Each number is 50 + 10 x the weight over its row's rms, rounded and kept within 0 to 99. Layers, rows and columns count from 0. The size before them is the row's rms in percent of the matrix's.

# layer 3 MLP up, 1536x384, rms 0.264, rows 154-190, columns 0-63
096:53 52 69 21 53 60 50 46 57 72 45 53 66 47 62 55 43 60 62 48 58 47 53 31 38 43 39 45 47 28 39 56 35 53 51 51 53 63 55 49 35 36 28 48 54 58 40 46 45 59 64 62 46 54 55 61 41 49 44 74 51 32 50 53
101:33 46 61 38 33 50 36 29 65 43 40 55 69 51 36 46 45 41 61 48 48 55 50 40 34 59 56 56 37 52 50 44 57 47 57 46 55 50 38 47 61 52 41 52 49 42 46 40 27 48 49 55 50 57 46 44 29 43 53 57 37 46 69 53
098:50 48 40 52 64 43 42 52 52 52 51 70 63 57 59 38 55 37 44 50 57 36 54 48 47 25 60 47 53 39 45 43 43 36 51 51 48 55 44 50 52 45 33 53 63 48 56 45 59 48 35 56 64 36 56 54 47 56 32 50 56 53 60 61
098:60 53 45 53 56 56 51 50 62 49 48 50 62 41 54 67 59 56 39 58 65 50 57 60 55 53 37 75 54 41 39 52 50 53 63 45 47 55 54 69 56 54 77 57 56 54 55 56 45 44 62 43 54 47 51 61 45 34 62 33 55 59 45 60
101:59 48 33 33 34 32 63 52 38 45 54 70 43 50 44 47 25 53 46 55 56 65 44 38 43 44 70 52 62 55 57 58 50 56 58 48 47 51 50 63 42 45 36 50 55 57 46 43 65 42 51 46 52 52 47 54 47 65 52 54 46 56 70 35
097:62 53 43 60 53 41 38 42 45 50 57 38 55 60 52 45 56 57 45 75 42 46 45 32 55 39 51 46 51 61 45 55 42 45 61 43 63 53 70 50 46 64 58 57 71 57 46 42 52 53 37 40 57 53 48 47 46 36 36 36 45 46 41 48
100:54 61 37 38 47 52 41 52 53 54 39 58 39 54 52 48 39 53 47 52 59 50 37 48 55 61 56 57 55 61 47 51 58 33 63 40 30 42 55 35 45 50 61 51 61 61 51 34 56 52 46 50 42 64 32 41 33 41 36 46 48 45 49 42
098:50 39 51 62 39 29 56 51 57 47 58 53 61 65 32 43 55 47 51 35 37 40 50 50 56 38 60 46 61 47 51 40 61 40 41 44 49 41 40 40 62 46 68 56 54 36 48 56 40 64 53 46 57 51 48 50 39 55 51 49 31 53 35 40
098:48 51 63 63 42 45 48 46 43 61 41 42 49 42 27 61 45 28 36 58 42 46 50 34 60 51 70 42 46 52 61 24 49 55 53 49 35 47 60 69 60 50 58 41 46 47 55 49 52 57 51 45 45 51 59 58 65 52 52 40 41 35 47 48
103:44 58 62 39 44 53 67 26 50 68 44 62 53 40 52 51 55 41 52 52 50 45 44 45 39 49 36 59 46 50 43 62 43 56 54 29 56 71 52 30 65 50 70 49 40 27 46 54 43 71 47 34 62 38 61 44 49 49 44 59 53 52 72 60
105:62 53 57 53 58 34 65 45 50 73 49 68 36 32 54 45 42 65 62 32 52 69 46 48 35 51 54 51 38 41 47 49 65 54 45 46 49 51 38 42 45 42 51 33 57 64 59 49 50 50 46 35 49 41 58 37 42 52 56 48 46 47 66 42
096:63 52 41 45 44 56 47 48 53 69 65 39 57 39 69 40 46 33 27 27 62 57 50 56 58 52 54 58 41 42 54 45 44 50 60 55 52 61 42 47 51 64 46 41 53 54 51 44 50 57 51 63 48 39 57 34 53 77 53 48 43 55 54 47
099:46 49 46 53 59 55 42 62 62 45 39 26 42 43 56 51 65 48 56 31 55 46 48 51 40 65 40 54 61 52 63 45 24 65 50 21 55 58 66 46 56 50 57 45 50 35 34 37 59 52 44 41 38 53 40 50 48 38 46 62 44 38 58 52
094:50 48 52 66 42 56 46 54 44 63 56 29 42 65 44 41 38 64 38 56 54 52 44 52 58 57 60 53 48 37 68 48 73 39 50 60 55 59 56 38 64 40 57 46 32 42 43 49 40 40 51 54 50 47 57 54 39 57 51 64 59 29 39 61
103:56 68 62 57 50 10 55 67 54 32 20 52 35 43 57 53 52 57 44 36 44 46 32 54 59 50 45 40 53 50 48 40 37 43 44 53 53 57 59 69 37 58 48 52 52 48 51 49 46 56 49 45 42 49 61 61 56 67 48 44 44 76 45 53
099:37 76 61 47 63 49 57 53 52 53 46 43 55 49 38 65 69 56 62 57 48 59 60 36 78 57 45 67 54 44 30 42 61 41 47 47 39 49 31 67 43 43 46 49 57 40 56 61 45 23 55 49 39 47 53 47 56 54 56 49 43 51 56 51
100:36 37 37 35 53 49 49 37 54 45 59 59 41 56 63 64 38 47 52 56 51 53 51 65 53 62 57 42 44 52 42 43 34 44 38 57 44 46 42 65 60 71 66 51 60 50 45 69 41 48 52 47 44 53 51 50 48 37 63 57 47 57 44 43
100:47 44 64 38 56 45 63 48 38 44 52 50 62 27 47 51 50 46 69 53 61 42 56 54 52 52 60 40 31 59 48 55 48 70 40 43 60 50 61 52 57 44 51 61 48 59 26 67 47 64 52 51 40 36 43 54 55 46 52 58 63 49 31 40
097:55 52 53 49 42 54 51 60 40 47 49 58 33 43 39 45 56 51 63 44 39 44 32 30 37 43 59 46 51 63 49 61 62 62 46 45 45 61 49 39 58 51 57 65 58 55 35 37 41 46 40 42 42 64 37 53 51 54 57 54 58 50 48 48
102:50 50 49 61 21 49 42 45 62 48 47 60 59 47 35 75 25 55 63 35 54 44 75 40 36 37 58 57 70 54 51 61 35 61 53 60 45 68 56 44 43 32 47 59 48 67 40 34 54 33 34 63 50 47 39 46 50 39 54 57 47 35 50 63
104:40 69 45 69 48 49 49 47 54 61 65 69 43 67 57 30 44 45 63 40 30 37 55 64 57 63 56 36 54 60 41 54 52 47 44 43 54 65 47 60 58 64 62 36 44 54 57 57 57 44 60 46 41 61 53 50 78 47 54 56 29 56 45 52
101:53 31 44 48 55 32 53 33 39 60 54 71 51 50 47 56 48 36 63 76 49 56 58 38 49 55 67 48 51 48 61 44 63 68 41 52 57 51 53 53 65 61 64 51 43 56 44 45 44 42 45 56 38 42 45 44 33 63 36 48 41 57 36 44
097:61 46 46 58 43 47 47 51 48 33 63 42 45 37 47 42 45 52 45 49 53 47 36 42 34 69 50 62 32 52 35 49 44 48 52 44 48 57 57 60 47 53 37 47 44 48 46 38 56 50 48 58 52 55 58 62 46 58 34 64 45 55 43 35
098:39 57 47 61 64 47 51 59 46 48 52 49 56 70 60 57 36 67 54 50 66 52 59 35 66 43 57 36 62 41 67 46 39 45 55 71 55 62 38 30 32 55 53 53 54 57 71 40 47 39 27 24 51 45 63 56 54 47 42 66 40 47 53 49
099:43 49 61 41 54 39 49 41 59 51 51 52 53 45 50 51 46 54 55 52 47 49 70 42 55 63 36 46 67 34 67 74 41 47 42 64 29 52 58 50 47 59 45 45 55 39 55 45 51 54 44 66 41 52 43 53 55 66 36 54 62 45 62 50
100:55 76 35 65 50 40 51 58 70 46 58 53 31 55 38 57 55 56 51 52 67 47 64 50 58 54 36 49 32 46 37 44 52 39 41 46 51 47 30 52 40 46 61 58 60 45 50 32 46 34 57 82 54 38 55 46 52 48 57 59 54 45 46 42
094:49 50 44 57 46 68 35 50 50 51 58 57 66 50 44 49 54 39 64 40 60 46 77 50 42 42 55 35 53 33 60 43 57 60 72 32 56 44 62 48 53 59 62 51 55 49 46 48 49 37 52 49 63 54 55 64 59 48 48 46 48 58 46 31
103:48 51 62 56 59 49 56 51 59 57 40 59 41 56 59 64 62 55 44 60 58 37 53 43 46 49 41 58 73 47 25 59 55 70 46 43 50 51 37 70 58 51 52 38 59 29 65 59 30 64 36 54 58 64 73 41 59 63 49 67 40 65 47 65
103:49 64 55 31 65 43 52 57 67 57 55 50 52 42 21 36 46 60 32 56 61 52 57 36 40 40 35 54 57 43 49 60 36 46 69 63 48 51 55 41 44 37 61 50 49 48 66 37 51 22 57 59 71 53 56 41 57 69 36 38 62 56 53 41
101:63 48 56 53 53 33 38 59 58 60 41 65 39 38 62 49 46 48 44 49 60 37 33 43 55 46 44 45 36 52 41 46 52 57 38 54 32 39 51 49 43 48 39 47 54 41 55 49 67 55 47 62 47 34 34 62 52 71 45 61 53 76 36 61
099:48 55 56 61 57 55 42 42 43 53 54 37 38 57 52 44 49 56 68 54 45 44 62 61 47 40 52 46 53 54 61 56 38 60 46 65 41 52 53 48 34 51 36 55 51 52 41 40 42 39 63 53 54 49 63 63 68 57 43 44 63 47 36 49
095:46 41 45 57 53 46 49 65 45 55 51 54 70 51 63 34 38 54 50 52 39 52 41 39 43 38 56 58 52 34 51 56 63 57 46 49 59 48 48 42 63 57 71 58 49 49 27 56 54 48 46 47 62 43 65 36 40 44 48 49 61 56 67 56
106:48 49 47 32 46 49 56 54 33 53 32 57 33 54 65 59 36 47 43 47 43 63 70 56 37 43 49 46 41 39 40 52 46 65 68 51 60 61 45 62 53 32 39 80 49 54 57 64 67 56 60 46 33 52 51 31 49 45 41 43 61 53 41 40
092:36 66 54 58 41 50 52 53 54 64 57 52 48 64 71 43 71 49 46 45 32 33 50 52 55 32 42 54 44 45 51 55 49 41 25 48 56 39 54 47 58 37 54 37 33 32 33 56 42 48 55 41 50 49 62 46 60 50 51 63 61 43 46 62
104:45 52 52 54 55 67 73 57 39 53 33 50 54 67 60 39 62 50 51 48 58 42 49 39 63 64 45 64 69 60 65 57 50 62 27 46 52 63 34 42 48 54 44 45 48 47 59 53 50 56 47 60 50 60 51 51 56 43 39 38 27 39 43 50
105:30 42 69 59 45 45 40 48 44 40 39 34 56 46 54 53 64 52 50 50 47 43 26 41 46 52 68 54 50 42 48 66 42 42 40 60 50 50 69 38 47 52 50 63 46 67 47 34 46 58 37 48 63 65 32 65 37 47 51 50 41 45 49 58
095:56 67 37 48 62 48 44 47 52 54 48 31 54 60 44 47 34 39 40 53 24 48 37 56 53 58 62 42 60 39 43 54 57 58 51 61 64 50 55 66 56 51 59 59 54 46 44 50 47 50 62 33 49 56 59 42 62 52 47 44 44 59 50 48
# layer 3 MLP down (transposed), 1536x384, rms 0.247, rows 154-189, columns 0-63
099:68 50 59 59 51 65 58 24 50 46 37 50 50 40 61 51 43 52 39 53 51 42 70 53 46 49 53 42 52 39 53 61 65 54 51 60 43 46 33 60 45 54 51 43 62 55 47 49 58 58 57 63 71 58 69 47 45 38 60 64 46 50 54 49
107:52 58 40 45 44 56 48 43 67 49 40 46 55 39 52 56 37 54 57 39 48 42 51 47 49 59 54 67 43 54 61 45 39 38 32 37 49 38 43 49 49 44 26 51 41 54 50 58 51 56 57 37 51 57 58 53 45 47 54 40 45 64 43 60
099:33 52 41 60 51 56 59 46 37 40 55 66 69 59 49 69 49 57 54 37 64 41 53 38 43 45 48 58 56 58 69 36 53 58 56 49 61 31 45 65 57 47 53 28 58 71 72 49 44 57 49 47 54 41 56 43 42 56 58 49 53 47 67 48
099:55 58 50 65 50 46 50 48 62 46 51 76 53 48 50 52 62 52 50 59 52 52 42 49 51 50 37 37 58 63 52 31 38 38 35 54 60 48 59 47 45 34 57 41 35 54 44 43 49 46 42 67 43 46 39 38 65 54 52 48 60 46 50 60
095:53 54 40 64 60 53 46 26 41 44 36 37 54 49 49 65 70 54 54 57 37 43 52 58 46 54 54 46 58 46 57 36 46 50 52 34 49 59 56 63 69 41 64 59 54 45 48 48 64 42 46 35 49 49 49 42 39 25 40 47 48 31 52 50
097:63 42 54 52 35 55 59 57 56 44 29 73 53 36 45 63 40 63 48 34 50 39 45 42 49 46 43 50 52 52 34 39 40 50 47 26 62 39 52 34 56 55 56 37 59 38 74 53 50 53 41 42 38 46 53 55 55 52 50 56 49 48 50 68
101:63 46 48 52 34 57 57 49 46 49 46 41 40 43 50 34 58 55 43 44 55 55 52 54 42 41 52 66 54 46 61 48 53 52 42 62 59 53 44 46 53 30 55 48 32 51 52 50 72 44 54 57 55 49 53 34 48 57 43 31 68 34 55 47
103:53 47 63 40 40 57 57 27 68 42 51 54 43 58 37 69 56 56 41 35 41 41 36 48 46 43 75 38 42 49 63 55 49 50 36 60 46 57 65 50 55 54 59 43 66 50 54 51 46 72 29 52 36 51 62 41 46 31 52 81 52 55 69 53
099:57 58 45 45 45 45 49 55 32 57 44 34 56 46 69 54 34 64 52 48 35 51 51 43 52 42 44 43 35 39 41 62 55 54 53 55 40 55 45 60 58 42 48 55 54 48 57 63 43 61 60 41 40 55 46 67 47 32 49 63 43 48 53 42
101:38 68 61 47 38 41 46 56 64 34 51 41 71 52 43 36 48 52 41 47 55 55 45 45 60 45 36 48 24 56 43 72 59 59 43 44 61 52 53 47 38 37 48 52 54 43 52 47 40 55 61 52 38 57 47 46 66 55 41 36 57 50 50 47
100:43 47 43 37 46 51 55 30 37 52 65 54 48 47 52 58 40 47 54 55 46 40 65 82 61 48 46 49 52 53 36 48 55 52 34 52 48 58 49 56 45 43 54 72 46 41 42 63 42 48 40 35 57 60 49 56 41 70 34 60 59 52 37 54
097:39 45 58 51 63 57 56 43 37 54 44 62 57 48 53 50 34 51 46 49 53 35 69 54 34 43 53 41 47 32 52 67 49 42 47 41 25 56 57 53 62 62 55 63 32 58 44 54 38 70 51 35 51 49 45 50 42 57 53 59 43 66 46 56
099:44 52 57 54 70 55 45 66 35 42 58 55 61 42 37 57 68 55 45 54 47 50 69 53 48 43 55 47 60 53 50 46 53 56 61 40 58 51 48 42 49 36 46 44 53 46 59 35 43 70 59 42 58 55 55 48 60 41 50 56 65 42 56 47
077:41 46 57 38 48 44 25 37 52 41 49 55 50 68 56 51 64 52 48 59 49 53 38 38 47 36 48 71 48 55 51 39 63 49 60 42 46 48 33 55 42 54 36 54 56 72 54 60 46 48 53 58 57 47 35 23 48 40 49 53 73 42 55 50
098:50 59 56 59 53 50 69 46 54 49 35 68 55 41 46 50 48 38 53 61 50 51 37 38 59 50 44 37 55 42 42 41 43 50 39 35 45 53 49 55 47 45 49 54 49 51 65 52 52 36 47 61 49 78 56 65 58 54 54 47 44 30 27 42
098:45 37 69 33 66 56 50 49 57 44 50 60 36 51 49 48 53 44 54 64 48 40 39 28 49 50 47 40 48 67 52 55 61 49 43 47 47 45 43 36 37 57 58 49 57 66 47 60 47 56 63 37 31 36 60 63 49 48 61 48 53 68 25 37
100:57 35 59 46 53 49 47 49 60 48 73 43 46 46 55 64 34 48 36 65 43 60 75 47 62 43 66 57 73 58 54 53 51 34 55 50 56 33 43 54 45 34 46 47 50 55 38 50 47 70 59 45 52 72 66 43 59 38 55 51 54 45 58 44
104:46 43 58 73 37 42 39 46 54 58 52 34 72 45 62 48 39 57 45 40 40 54 56 51 31 59 66 35 36 66 55 56 65 54 50 68 59 66 46 48 63 62 55 50 66 64 57 57 41 52 57 62 55 48 50 58 65 59 58 27 62 32 57 52
101:45 61 46 52 56 66 53 46 43 45 68 50 65 33 41 65 62 34 37 44 50 50 58 45 59 60 52 39 45 40 54 49 66 53 58 37 40 53 40 48 54 44 61 53 68 53 50 56 59 50 50 40 52 33 50 57 33 38 52 53 44 38 62 56
098:53 51 49 54 69 56 67 59 47 47 45 45 40 45 79 63 58 55 44 51 50 57 68 55 55 47 52 60 37 61 51 54 43 40 57 36 61 51 61 55 47 34 49 57 59 47 57 59 48 55 40 37 50 53 49 59 48 46 39 52 48 52 56 41
108:65 40 34 37 47 44 49 51 54 55 67 60 37 58 56 49 60 47 43 58 50 63 69 55 47 39 31 59 54 42 48 62 48 50 51 55 34 48 51 60 43 47 40 44 58 24 42 43 28 69 75 37 53 44 54 48 48 58 46 63 48 45 72 21
103:50 40 56 55 57 50 44 67 57 62 56 60 61 50 62 33 52 67 73 36 35 62 63 59 33 34 57 62 45 55 45 41 34 57 41 45 55 41 48 51 58 71 61 49 52 43 52 43 67 64 64 38 68 61 32 39 40 51 44 46 46 50 39 35
099:51 43 36 56 48 52 64 40 26 44 48 55 36 57 36 63 47 58 50 67 49 42 36 46 61 61 54 51 37 36 82 43 59 32 55 34 64 67 61 45 55 58 53 43 38 45 63 46 69 48 54 52 50 55 54 47 51 43 41 54 52 50 51 42
102:60 43 33 70 47 35 57 49 57 50 45 49 44 50 56 66 41 48 49 46 42 55 42 55 51 51 42 61 45 55 37 47 47 41 53 33 40 40 50 63 44 37 59 48 57 53 63 41 65 59 47 45 42 46 43 65 44 43 57 60 57 40 31 32
098:35 71 49 81 54 60 55 55 52 61 52 62 56 65 39 59 73 50 44 43 50 53 37 50 59 43 45 53 45 40 42 56 62 49 55 49 35 45 51 56 59 42 48 53 40 40 38 35 56 34 32 50 42 40 57 40 40 45 69 51 57 41 39 43
101:47 57 52 56 54 52 79 67 62 46 48 58 56 50 72 40 63 50 47 36 54 54 51 46 58 54 53 58 50 47 48 38 42 36 46 58 42 55 48 55 60 45 38 43 49 49 45 34 58 62 57 61 50 55 40 39 43 29 55 58 40 52 59 43
101:49 44 64 44 44 63 70 79 51 41 41 32 44 66 63 51 47 46 39 48 56 44 30 47 66 45 49 60 47 70 53 27 44 54 45 47 65 65 63 35 39 56 49 40 62 40 39 51 46 62 51 36 46 38 54 38 58 34 39 56 50 57 48 63
101:28 51 54 42 58 57 47 44 52 48 52 45 40 52 51 39 55 43 52 51 38 61 64 52 55 45 54 46 43 36 37 54 48 43 46 41 52 63 49 71 53 56 61 49 37 56 43 58 37 67 52 40 47 59 67 53 65 45 33 35 64 46 74 42
097:54 35 40 33 66 39 47 56 57 44 51 48 33 44 49 23 31 48 47 39 45 40 48 62 46 46 53 55 41 55 37 57 35 61 47 45 47 44 44 44 34 39 52 67 58 46 47 46 49 53 51 48 42 42 54 72 63 45 52 44 51 54 34 54
094:54 62 45 67 73 35 51 58 24 39 48 45 51 61 43 30 53 56 50 52 36 53 65 54 41 59 57 48 47 36 56 63 55 46 48 44 43 37 49 55 47 63 43 51 50 58 37 59 46 56 59 59 48 65 52 53 60 52 37 64 50 49 46 44
101:64 48 66 37 40 38 42 39 36 51 33 64 54 45 48 53 49 44 48 56 47 50 62 59 51 48 46 52 45 32 50 47 54 38 42 71 61 40 35 70 51 54 65 38 39 45 45 56 53 54 50 64 54 51 60 65 39 36 59 50 26 46 54 48
102:49 40 28 37 61 45 48 73 48 56 71 54 50 57 40 34 57 52 55 49 34 48 52 50 42 58 50 57 37 32 43 56 61 58 51 45 39 41 56 31 60 34 56 53 73 54 51 65 46 49 62 58 61 66 61 41 49 60 39 43 55 63 52 41
101:71 20 57 64 57 43 44 41 40 37 42 54 58 50 50 51 69 43 49 46 38 60 41 50 37 64 46 55 58 66 43 64 54 35 41 32 32 37 42 39 43 41 41 53 47 47 64 56 41 50 46 60 53 53 58 50 32 53 29 58 54 50 41 54
098:56 54 58 54 60 58 42 49 36 59 57 55 50 52 63 36 66 41 31 48 53 46 67 35 37 57 38 52 61 55 63 57 39 41 51 43 41 38 46 64 65 65 51 58 34 57 48 52 48 36 48 43 52 59 51 73 59 67 60 37 52 49 57 51
097:35 49 46 48 51 50 31 42 39 47 32 30 57 40 42 58 52 42 76 58 52 46 56 37 39 39 62 44 59 80 64 48 38 55 38 59 50 31 43 52 50 51 49 61 48 67 32 56 41 22 58 48 49 41 40 40 52 42 48 58 51 43 57 52
107:49 70 58 36 32 62 55 62 63 43 61 41 51 47 49 61 46 43 36 54 55 37 48 50 49 41 46 57 59 53 49 53 50 58 42 50 45 71 45 54 44 35 39 62 37 49 43 58 55 57 63 52 60 42 54 65 56 43 71 42 46 57 36 52
# layer 3 MLP gate, 1536x384, rms 0.257, rows 155-190, columns 0-63
098:55 51 53 52 59 70 25 63 40 52 45 58 49 67 49 60 50 60 58 42 59 57 61 53 42 51 51 27 49 28 46 58 51 37 44 68 48 65 50 68 48 48 52 38 55 36 74 39 55 60 50 50 33 46 49 63 38 53 27 54 55 45 49 58
098:45 35 74 68 37 37 56 50 50 52 53 65 39 57 51 39 65 49 69 60 36 38 44 60 39 42 38 47 52 64 58 72 65 35 72 65 58 53 46 39 42 48 44 48 45 51 48 61 47 45 50 43 40 47 47 55 38 55 34 49 54 49 45 50
098:62 44 62 56 44 70 54 52 37 54 50 57 39 59 49 47 44 49 49 57 49 23 40 44 56 61 56 46 54 53 74 35 63 51 64 61 53 53 57 43 44 55 60 12 56 49 50 43 46 60 60 70 45 36 60 55 53 33 35 52 54 68 45 46
095:60 64 33 71 68 52 51 49 55 33 53 56 55 55 46 52 65 58 60 61 42 61 40 53 56 54 42 56 75 51 43 46 46 45 42 52 42 56 54 49 63 59 60 62 71 48 44 25 68 36 62 50 54 46 50 49 51 36 50 46 62 50 37 36
099:40 60 48 60 50 60 60 46 48 44 52 44 35 45 35 43 44 70 39 41 70 43 34 51 33 32 35 43 54 54 66 71 57 65 51 46 61 36 41 47 39 53 52 48 50 58 52 46 58 60 57 30 42 47 51 58 54 59 40 46 50 54 51 59
102:31 60 45 47 59 49 36 47 52 61 82 42 45 49 54 39 43 48 55 45 62 58 25 56 56 53 41 42 41 29 52 48 64 48 51 40 48 54 57 41 50 46 39 28 55 49 37 56 56 46 61 44 59 59 39 57 42 41 50 52 42 54 44 48
097:55 61 56 56 35 61 30 37 61 21 39 43 39 35 49 53 48 57 54 45 39 46 50 57 54 39 50 51 45 34 54 40 63 64 55 48 47 52 54 46 51 38 58 56 56 46 51 57 49 41 43 33 57 35 40 62 46 40 40 43 35 29 53 56
101:49 29 45 39 50 50 51 47 53 45 60 65 52 51 58 41 54 47 44 46 44 52 64 48 45 43 66 67 56 51 54 37 46 43 70 46 63 64 54 52 45 45 41 34 52 59 52 70 48 38 43 54 65 47 44 16 45 57 49 69 48 50 41 60
100:42 53 46 48 46 66 31 43 35 58 43 45 44 57 38 47 28 63 36 46 56 49 50 45 55 69 65 55 48 43 39 68 47 38 43 70 41 47 40 43 24 53 56 52 46 33 54 31 44 36 50 64 46 46 47 43 37 57 59 42 38 48 50 50
102:40 43 41 51 59 61 41 38 27 43 58 46 56 54 53 40 64 47 72 32 53 49 51 41 33 51 64 57 41 48 49 44 64 55 53 54 63 59 39 49 69 37 33 38 50 44 32 49 56 33 54 42 48 51 56 38 29 63 65 52 32 47 49 55
099:54 45 42 47 57 53 47 47 59 55 63 67 50 59 61 51 47 53 43 46 59 64 44 48 60 60 43 40 43 54 18 53 45 51 43 52 44 77 43 48 51 50 40 53 38 52 43 56 30 69 51 61 58 50 41 47 63 77 62 55 39 45 48 55
099:53 69 42 44 26 54 45 44 50 53 50 61 34 46 42 32 57 50 63 35 37 51 50 41 56 48 56 56 45 56 55 46 30 45 43 53 50 38 49 44 51 54 39 35 59 52 54 46 32 67 42 47 47 48 58 40 35 60 52 28 44 66 56 64
098:47 48 37 53 36 48 35 46 59 58 47 41 48 76 48 45 32 53 50 59 67 59 56 51 51 54 60 50 43 42 56 42 55 55 60 50 56 51 41 46 58 36 54 32 41 45 56 50 43 43 46 50 42 56 39 77 64 71 41 71 55 45 47 72
108:47 32 51 42 38 64 46 42 54 56 66 48 48 49 62 60 32 62 44 55 55 47 57 57 40 53 52 43 59 62 43 65 53 60 45 72 50 54 59 29 30 66 59 40 56 61 35 59 43 56 45 34 72 36 41 31 50 28 67 51 54 54 49 54
098:35 44 59 71 62 54 44 43 41 30 65 62 59 51 61 66 48 55 51 61 50 57 35 61 58 51 70 44 51 49 61 48 44 57 50 59 47 57 54 43 56 55 68 51 62 42 43 46 61 59 48 52 52 40 44 55 68 49 47 41 34 35 46 59
097:61 50 62 47 41 43 51 50 42 56 59 45 43 65 59 63 52 35 70 63 68 33 58 59 56 51 39 50 37 60 57 50 34 51 51 46 43 43 52 55 52 52 65 60 56 52 43 47 27 55 58 47 57 27 65 57 57 53 40 60 64 47 55 58
099:50 62 51 41 41 44 36 44 45 41 64 47 68 38 26 45 46 48 39 42 51 60 54 48 44 41 54 57 43 58 48 44 49 53 52 36 52 71 54 41 46 58 63 51 38 56 44 63 33 41 35 44 44 53 67 58 52 58 55 52 55 59 26 50
097:49 57 47 66 50 53 52 43 69 47 44 52 52 48 45 30 63 60 52 47 81 62 40 35 39 53 63 79 56 43 75 52 48 62 47 36 60 41 66 44 26 48 54 49 43 32 51 72 46 45 60 58 46 43 36 49 46 53 47 40 49 44 57 69
099:52 49 65 41 52 44 50 49 53 57 58 57 61 57 36 28 57 42 35 52 57 41 42 66 53 47 46 53 30 62 52 41 68 34 39 45 40 61 47 52 48 49 52 48 47 41 56 52 64 71 47 40 46 40 38 48 57 61 54 38 60 57 51 32
103:43 42 38 38 48 54 41 42 52 52 42 48 41 43 55 53 45 46 56 46 42 29 50 57 45 41 67 62 70 41 34 40 41 39 60 60 57 39 41 59 48 47 50 72 31 32 66 69 43 45 54 47 59 58 50 37 38 52 57 41 62 52 46 45
101:44 58 51 61 55 65 51 39 50 54 49 49 40 46 36 37 73 43 55 59 43 50 61 49 47 47 41 54 49 50 73 61 43 38 51 45 53 55 79 42 57 56 40 58 49 49 63 37 57 55 39 37 46 47 70 59 65 65 51 80 31 54 41 44
099:44 52 44 70 47 58 57 57 30 47 45 40 44 46 40 54 46 39 41 67 49 35 51 51 37 64 54 56 32 45 51 68 40 56 42 51 61 51 58 43 71 53 52 47 50 70 66 56 51 56 36 52 21 60 48 48 53 46 38 44 55 49 60 61
097:48 51 50 58 59 46 52 49 54 51 55 43 56 49 54 46 52 50 52 45 45 49 43 44 48 54 32 60 54 49 37 30 55 54 53 45 49 46 59 63 50 43 69 39 33 50 61 84 61 47 58 53 55 52 47 56 50 54 57 38 48 42 63 60
105:50 59 63 47 41 31 43 54 48 45 53 44 62 51 68 63 53 27 57 38 51 49 51 33 50 63 38 53 72 69 63 59 56 40 62 52 64 30 58 61 32 58 49 49 61 56 39 60 45 53 59 23 33 60 51 42 33 39 58 51 46 40 59 51
101:33 46 61 43 60 43 46 54 36 58 68 57 55 32 68 55 51 38 22 40 46 45 43 57 34 45 38 40 48 59 57 46 59 70 44 51 58 51 44 37 54 35 51 53 53 51 38 50 44 58 56 57 41 51 53 54 51 44 43 47 49 72 52 46
093:47 48 48 40 58 57 44 40 50 31 50 48 70 83 62 50 50 50 42 70 69 47 30 35 47 44 41 76 38 41 61 50 67 56 39 41 46 40 64 59 30 45 81 48 64 56 44 41 42 57 52 63 54 29 51 64 57 48 34 47 56 54 42 61
103:45 37 40 60 34 47 39 61 41 49 55 25 52 44 36 49 41 38 60 46 42 47 39 60 70 43 46 58 23 31 55 62 45 60 63 43 47 50 53 40 66 59 60 72 73 49 27 52 53 42 61 45 44 45 56 43 27 50 52 40 49 46 53 48
104:40 53 53 46 39 59 56 35 35 55 51 45 42 79 31 51 66 40 61 45 60 43 44 62 35 57 76 46 46 59 49 49 81 50 42 33 46 31 40 52 42 44 52 50 46 55 41 41 61 60 49 55 56 54 49 42 46 49 66 42 55 48 57 36
101:62 64 34 58 52 28 41 33 54 60 55 56 56 33 50 48 42 58 54 52 43 69 50 60 51 44 49 55 48 29 48 44 50 55 49 63 51 41 39 74 52 36 56 44 55 44 64 56 47 43 47 38 60 47 40 36 43 48 39 60 63 53 51 53
094:29 66 42 68 46 38 57 54 48 28 64 60 69 49 31 42 30 57 45 32 48 45 45 64 47 45 58 54 42 45 44 40 65 55 64 42 56 44 52 41 65 43 55 48 52 48 51 44 40 56 42 46 63 43 56 50 53 49 55 64 36 48 44 56
100:45 49 70 47 63 65 40 59 33 37 62 58 49 52 47 39 40 59 40 60 47 57 50 53 58 72 50 42 49 43 56 56 52 49 48 67 62 58 41 43 45 39 72 54 40 51 48 46 68 38 46 41 68 41 62 39 57 43 28 42 53 58 46 37
102:62 50 50 51 57 39 35 45 49 57 42 38 40 44 50 55 56 42 41 63 56 60 29 68 60 52 52 42 59 52 54 40 63 63 29 68 56 59 46 55 41 43 46 55 43 52 52 62 41 38 50 55 56 46 47 60 35 43 33 45 49 58 61 57
091:29 44 54 30 54 45 28 42 43 63 44 51 46 52 51 46 39 56 48 32 44 59 61 46 46 57 62 28 53 66 41 45 41 66 64 57 46 66 62 64 45 70 47 63 67 50 54 42 63 37 26 47 45 49 47 44 41 47 54 53 55 42 51 41
100:47 73 48 46 23 25 24 39 33 45 47 49 51 39 66 51 36 52 54 54 37 43 50 40 67 55 37 39 63 51 66 37 54 39 49 43 56 41 44 59 49 54 42 50 60 50 35 51 46 36 51 46 43 54 61 63 43 41 69 62 57 42 48 44
104:46 60 56 52 35 47 42 53 58 43 63 63 36 63 53 64 60 57 32 55 53 42 36 58 38 48 37 74 72 39 55 40 43 52 55 57 53 27 53 34 43 59 24 48 30 55 44 48 46 52 45 42 47 44 50 49 45 64 58 42 54 70 22 52
095:71 53 56 56 43 47 46 43 60 44 43 52 48 54 67 59 29 73 44 52 66 54 64 35 47 50 52 36 70 52 53 65 50 35 49 51 36 53 58 41 60 50 44 49 46 63 35 32 65 49 69 56 65 40 52 66 60 67 54 57 42 53 41 65